config.yaml
n_layer: 15
n_head: 12
activation: "swiglu"
norm: "rmsnorm"
parallel_block: false
init_std_up: 0.0391
lr_mult_qkv: 0.5
decay_fraction: 0.806
decay_shape: "linear"
doc_mask: false
Each number is 128 + 32 x the weight over its row's rms, rounded and kept within 0 to 255. Layers, rows and columns count from 0. Numbers have three digits each. The size before them is the row's rms in percent of the matrix's.

# gate: layer 8 MLP gate, 1024x384, rms 0.109, rows 688-709, columns 96-191
# up: layer 8 MLP up, 1024x384, rms 0.115, rows 688-708, columns 96-191
# down: layer 8 MLP down (transposed), 1024x384, rms 0.0862, rows 688-708, columns 96-191
gate688 103:077141178118149119106128119144132140145086162093152113132177148136128108125157119083138104168132095150174116097138126108166129096119160153156086106101095151129060097141072136133124199097120124131166169169105104145159098144172191132142135103173072116153187134106158134108101200185129166101
up688 100:122142074091094120074149155066134157144180109068136095141172138115145118149146121104150104143137076139124137125099078146097169137146160124108115137143133091124158110139166107078147080128108138143187128135122105142130182114170072102136092183142115118172098146131177096101101161111125112144
down688 099:094106046080159142093186136095116212191111147177140142133149094111155096178074125147148167158165175170233073091106121154149144140116127180123082157146125091111153161067091112118159118052121137100172119088082140156095116162071086153192064100150137128186139153083154086122089171126184123143
gate689 096:140132233087176133130174215099107167182153104144139099116103102136107165165164135135160106117086091113117116138165079115093116092105175147089065130116106117142139107119136092090107074185127082155100126068102141098115116100161199145104123155131139116124109171082154084142119098149107169107
up689 099:105086088174136110076116114137121136169132149052153150131134126137172122184173067130154150133157149212078195122168100091119150146143080099107109121172122127178137130167137125105161143124178171162221118121135155112119103107166138129207100090190151133082089152128145125102150088146155109196
down689 106:108145136100144153114178104108120085151133088154135123122116097136092204089136143172131063155132114151096163200098134099142142082136110118146119081192177145153077121114150099155191117093167114156134088138123138132177117131113147177100156142115124116084090117105110095115201116135124081163
gate690 104:135095119103172063133158128145096153125217175202080140094121190144136193169107202109075081130161158075149113106161165076125159129117161122122099091101161143182203145125130077117140087073132040115150129105159089114147129123131117182169061088101116126107120056115098100161146121123127169129
up690 108:186103160106149073069149160133093158125082104127165141174099126137119108142150069098105150099113082108130176146122077099087106167149091116100092099109116125091171144074105093112149129198154110102108138053183098119114119132170144171126131082179157162136137066182145121124176169194087114114
down690 108:150095119133148055126117142134134142102085169195118152142104108152104110097158117120144129113126111146137113217140127155098145153196117128050110133125115132085155124039134143121128134159147040137149118045156123127094190062148100135162123116122112204119169089131178123127121088132095133118
gate691 098:128083152162093144120191162111128136127150131121120138179130099126120094166149194137141144093089159131107114102148152134145151094105104118110114117139087095098119140158081166124127161158144144169131151161128139122133103110201163067116095116150153131139091153061171096153111091102144110150
up691 095:166104081138148097154110135152081181177126118159165090138145129146117069113160160123086177136110172145109101163132090148156115115135137139088149080127134135133132173119116077163131136084183088176057116065124070088111127168148188078087160073141136127137099133077152173131127209121148112122
down691 089:106138175151096111119146121092122195132094194223116185121156132120151171120138092089121139138095096168140111146086099088084098148138113140093135094127130160121107145103140175149116153099101116165132121185103119122131164151074133078135097076109108098203113120148140145129141143152158072091
gate692 096:143150141115137114179104082136119150096158138133138170150142101155073112155152049108159141181126168122114098079080097070143117158108163175101165173168130088118091115133139177095129136183141120102148103115146118150212162145139177144182094141127122112147153134115058120077097095105124099102
up692 100:124135173110096114096091097083094111094072117138204111134161158145093110177152111140118158158129127088097070090084147142165124134150095084111184136134175092138110150138115127125131128151134143163116144157106153130144070155161149143140082028115152130135133106088133112144103120089118135105
down692 096:157133065127152133139143104072157143145164108184149141093092090135143109128145110135137151156189161072101101096079109073116108138069167158127085105092175149135119106168131169156108088089087100119079157166162104078092164148120127136140115125209183116069102135137143128141168192141084076110
gate693 101:071119106157087145163113104146183141136149100106144087108117093074038077125120116122177167132094156097130138138097119138173117074100134115144165117152150123143169126208127087180113148170069147138079147129116117147126161175112187150117136108079129148111152172184110172160231129092115074075
up693 103:105130126144138129160167116146106099131114179142065156119111106131135147188134072080124108153144091133102111100157083120148073138158102076128100111165107155131142139080119116070072117163135166105071118161183139123127125135149110075147117133148097081091114107177184126123157118118159097150
down693 097:142092056144139105139124065094096134126109217102102157106080104116070061134149082119091201123149094131115131107161085124210122112211092163128087086143142129125127085130168133142151126153169127112150120146114175123174163092039088171099109122116096112154077160105153143132143117091069150137
gate694 096:159190116155092095127137128121131184109183105146096137115092125152066111111140063162159092153176107095156183112103140101151130178147125126070123155184126154176164145084017097146083113147109160092180139150132131176122136180133149159103120116117138106149128132101084140183126089085078143111
up694 092:157126099095123105150116187134194117082164164103115121062121164098043064104130101218076169173136155156164121147100174178136125148120125101158124170169079145148104063159102102142123128111141114172193115090097158176118104082170164091112150119128099168159155151163149078163150124160121129168
down694 094:143136138126178096129135187112122079142197111125109130125113115116092095138100111164079168107140132154121110135135123146123180139112162105144136149090051167035077143149158076107076115134138143140121136113120161131165116145128135096077170159120111131096082133154112095141102139143096065124
gate695 101:122141142146126184135165120089129163119101116165152099144137112071160097122149132180179108118134165017120124131128170118161129140115141151123138129103159132104161123067158127122129138126114105113203124131124108164120154110138111149168123099191036174127167104168139163139132171111092131114
up695 101:111080112123076170161172125106136096116150144147105152101190142144187144156138157134157130164151064151141137125133147137119077138137105096068153131134105133126125131119154127132093120177168124125172094183136140144151139113134121130128118114136159071152149128156152120159140105142111192169
down695 099:107084121135155140112184109095149125107076068140132175208123199180088142116133160169158115111112131106173086152146103171166170172067096138088088196121118163103145128107126150144109101142151123172077159123100085144096126151143161144027110155146086125172124146162186144142117149193106096116
gate696 100:184175092099142069159136139121085125108083109113106212171102110118097110109155115139113186137146119179143143113118153187107137121142137118128134113206120176140107170144096119126119130108135134084171143101123093055132161120153089094115157101182146180150122124105106139101127159155088134144
up696 099:141117169168087186126150122112135077156128149154120149100173164132168182180138086133098072216113106082139121139214112122084149074144113141101106125121108096137090099137194151126153115132100133150152131115108119141148132041117141127152054079104126045068112201146146112180109131124162150123
down696 097:133127119137117139115097185090154131188119149109138165135154182168172164130109157137144124117132181037132150130145123178085164184145093110077115070150070063076175161175128086140124193095159078107104122185194090151116123049135118143149141159129132172149172139115144087081126064095150117117
gate697 101:087125126189134232091159102095119143174091104172173099064110118147144119151204135157089092140146131097153128175187127107116076174151157131149095111146135136092140110162109134143146156134122072140090147138118167148172070142127102125090100115112202137128154097108156178065106112118123123118
up697 097:125121182133131104144106159178152098101150159119112120182159121077034117064095113163078188145133179170157156119070088115158157136107104109155094130094112126148094139052113117152109089143162153110103158163078047116145102096141097055107118097174151093158133100101154095111132161126092080170
down697 104:153066200146079140160077136122142165091134118126140105119135127081130168178080153152102104107161134223102150123090187100082118130144161137115172200132173172110076089100149155106161157126141127116147114141121148140140191084101052161117115123181122116156092131132112139094144107176100088166
gate698 094:134118118139162125075080104130159185154174125132117117115147141167137019158079111097062088106152125059114091128147135134158060150095111085199122125123137150133149051077105167131067131080144141152117147122121081139159079116135119160113158176107075121115170190141106205109204107088124105071
up698 099:134094111104120133094108126097134148119117110168123108114180062092111130130117102097137103149116101106186086106125129160132088149105174153118189156163069129149152078173136108142116094136137115088110065138164104101121127140150141134125127109124177120102095114171162186184156165153180103110
down698 095:098068144145152138095175203138187191163097076161141164190130089138146096138139135069112138161145082144145071156100104127169085098135122088097123142110128131122120115077088156102135149143084060078118144168100135071160130094122143153065129156158131172096165092070143096156156134104126122134
gate699 097:155083133171151130194097205092168123166109119118126138151125125100111094165156103091133156116119132101132110086176128084097106126146124140182121128141105134106164092104140166138117131119110136064100105129086169179119113107091103130133162122116106149108086122115130146090093150165136134134
up699 097:112149114106075136149053130107154096125113096095127164137118120177117097129070156147102132126102083159126092087116159133110173117081146149118131128117201162124138126111125140169152175157122151138125153143163122110091091112092119183126124168168105146083128108137178118176151066124089155063
down699 101:145117080044134155146173116140147108099095106076126135085108050150113082149104122134153145152146097164157167121142163112146181115174166176124113186105168117132141094126137098105151131194073165049124108112116126162086109115171126119143109127145165106055142190143075119174117083118084157050
gate700 097:126117122103134159144119142138118147114093211171107144177166164076146120151122162113128137108109125130188117122074158169121144140118080118108156181131108094154161100196125088113169091126099207119106137120116112087180127161129135107140115157121131087075182058087178192118179079141126131093
up700 100:155122116135130160142112130116117075106145058130130134068145151107118114109123124107119142112109097081093125126091166142158173109129148119061124145131139137162097124122077118107166141125148138137156072114144110128121140229163150141052146111152143109138142147150205071124144212086089096095
down700 099:142178138099151180130154050184143087125170134086145060147162149186121129145120111110144092127146147145093114120121144096159128084117143173182084155119105192138083155088147075074144113064104160120083172123126138132122155134159144075141150116120086189131077082140071107098153151070147143125
gate701 113:149195121104123214142181126065080113083125126157156131122100133181102071124106108141117144095105171166097110117074141112116159149103112106107138129114095116142163163099161120122090130170138134147179091163088148165107119094117166185160148115120156169129136135082101136104149087135105120152
up701 115:156176107105122166129172168108115145127148153200143128121164126128106066099132150152138128092171131166087150080148170130160123144169148135130079156078025111113163132101139072132089172173141119112209185123124151163135074082091120164140113162129151125066118126147122124113148089117102079144
down701 085:102081124159132055134087159172133132165119112082134103154139122135170180099113105122123104191103099086145137180181110125114131121136144128137135105140187161115043128160084146120135078122102097086103146154097079119153143168158144103138082091131092114147146134157184136168120191113135156081
gate702 097:110138119140113159157134093124190103131125169180113146132104148095117149088144095108152140096152087141177125097126165133095153171129112078157103110118178083127129129057050193098142118157112127131099144127175142086170152126142141154103118208117104110155127172142151193143107130067102147133
up702 097:112091124136139119120153139077136116119181177141167127182147131187105182113169073122097128167084111117102104149125120152120124115126148119168116145170148182094093201117103152118154149149135077125162149131060121121059131188081192141106067156192166086179146158088136142153147117107162131132
down702 102:100107145096100120068182125079130111056169139114156123165097147164174103133092149103104064153087166095074115103156130172179056131125038088151126100147121112141101160122101109048179118061129175119118121147064105071134152133168176151128175135162115149168122125104129134124103141120191184118
gate703 102:090145071075137086094146118154130139105130130122130168147105092134061110100095048123115118133141186141112128135157140131157080107134144119114097118164149098178108076128175149147161149038137158072097164139120127168092104088094123145134095121124165164105107109180140157088184097153132113134
up703 103:132135140114148135143115140159186094166088157130191162165103138091155127070126139123109127076120160129142113130094123100134146096126142165117120173133092090205119089161145115147106111145132131132118118163162112150134163126138166066100142140091152129122091155116113160177156115151143098128
down703 104:152123138125087126158210114157125140108076126102115158154101058123110162074106140138175118082044134063172181056113163144151171171193084112100118168137119145148138120114150101133119124108150083088111150116145121197049129166134114092126144112122092155199050087135126125121094082098139076186
gate704 096:062124100125121162129151148098090118129108081137146127132205099153119126152161153177065077146113120127085138154140068143134152135108141139132171128145147102085172137163126147159078094066129158135100113153155140155126135136132137122151122146142130054105142132106112149141040104142131154118
up704 095:136159112119115116138139172166166171101087128134143145155107141119116125127186152115195171186060155099124116163112096144108127119099183139107153110095156097125127140160152118136113111140164141135141086117166143183086097117133139127102107115044155128116129104113127115089160110074114138111
down704 098:090146098162134151145087105162102180129090101115055148123091109126166132082138140150080121147128098136155125119105111064117108146135079105148069093172074151135160129088134167076164107161141116153088136122153127183103165093076124165107134163159134137107104076179109101132108172136067138131
gate705 102:182133072133174143182100121156137125146178093096085135138151154127152128098122142149169167105170068134148055121070108165085160066072112114091154121159163085154170120162225076071117143125175086061168093048166078047130120078119126101144107191115146161155140121106105158123147116137094149160
up705 100:122129075172087149185134101152176116133130135133124144155131195116136176132133108080157166147182171160126191136088130121169095094102083079151117111164138153113135066073125153107139118104163071111189105099091141143158127123142146165150037168164153064094095126139133134125153144162141174145
down705 099:144074133092132149138159072129125133146077135072130177124127169125120171056090131108135149125118152146146115181092114145158148046109075075090124117088154170162117116103113112091148118121155116173174090103146075128059126089182130147184175097136126122075115152110100134166127181160087092108
gate706 103:175170203079157110150077157129086138143125191127109134133130150182104121180118122138147189119164125075173138131169114173183128141138108156115133146104120138107174101155101166182127170176093138211088135121146092185119159131117138133134117147092089139137102179146091092140187140116123144121
up706 105:120126162084159076083062135111155150058122125181147178172178090094158166142114139121166162149097122127106118138124139148179099116133130171176146176118126161125134099099109139131108153112087129150075114135223122080067113102069149124145187169065075162106094168086082146063148080063131096140
down706 101:104141141117142137070051135150157081103122099181101130140066101087114139149118132158104138139074160161085138121108166144194143174149117163082169129167154100157138138096130109134093108085138098122120059147168128039061094135146156122139151110131206141130122076088107163138172141141148080115
gate707 077:184132136183189113111101086152144140163115165100097143102141127111125157117156138182151160139089137140163116156177199089121088068180119203112102054216141113140131086096086181129060098155126141100096140122159095137164040117147153125150094121144025120057148130129059182118133059090139081149
up707 090:099116164142063181145127113117129125095130133167153081099135123195118185141164123144058135112107119096130079111148160166114134125092123075124134135126118154125176113096194150129114155120152124087117132174123117169072119095039116142096195117137142171101183177101098105110129125129126093115
down707 082:120159151108147135137142106154129115119166196147123127186115135129164086090120104113142125058121124191149136179196179108185109128164065142179124141070132136168120186116136143114108136094127108204135127037172130158169135096122145119106162123134144111141097114143164121110116130149152102162
gate708 101:162085183151128122101083197212086115109154130152126159168119109177121045156127125127135081121137176153113113114113147145186137157127160125100054111158069132138100130148141171115147092119121138127081161120091098107120122132124092153147131141114141086123142113119204182207140110146100099145
up708 106:164137100104136123145119139122075149100222175124155220168105094179149141073095076125086107106136138145113179153157126105118100154147145100157158118150157131113164101172145106121154098088181120174170094122158142083124092123160132077116108077172189199103132123148130167082163036172156138073
down708 105:135153219132120150112140164094148108139117103129176056172160135179154143128167110098188064152160136124103149128171127134118180066149183115144110164203106102151101086090160146155111099140134142084128147152112179121072156153069090064097169152150119161145145154145097117116097102184134118164
gate709 102:166099121156087131093115155078152104123113130146163152092096095140096102142109131103065084140144149103110157104098126124094147119159091142079097164139156080089094100132146085154144142112139174135196134172101136101099152094182153071182073108161130143056151136053133125182136090082103093138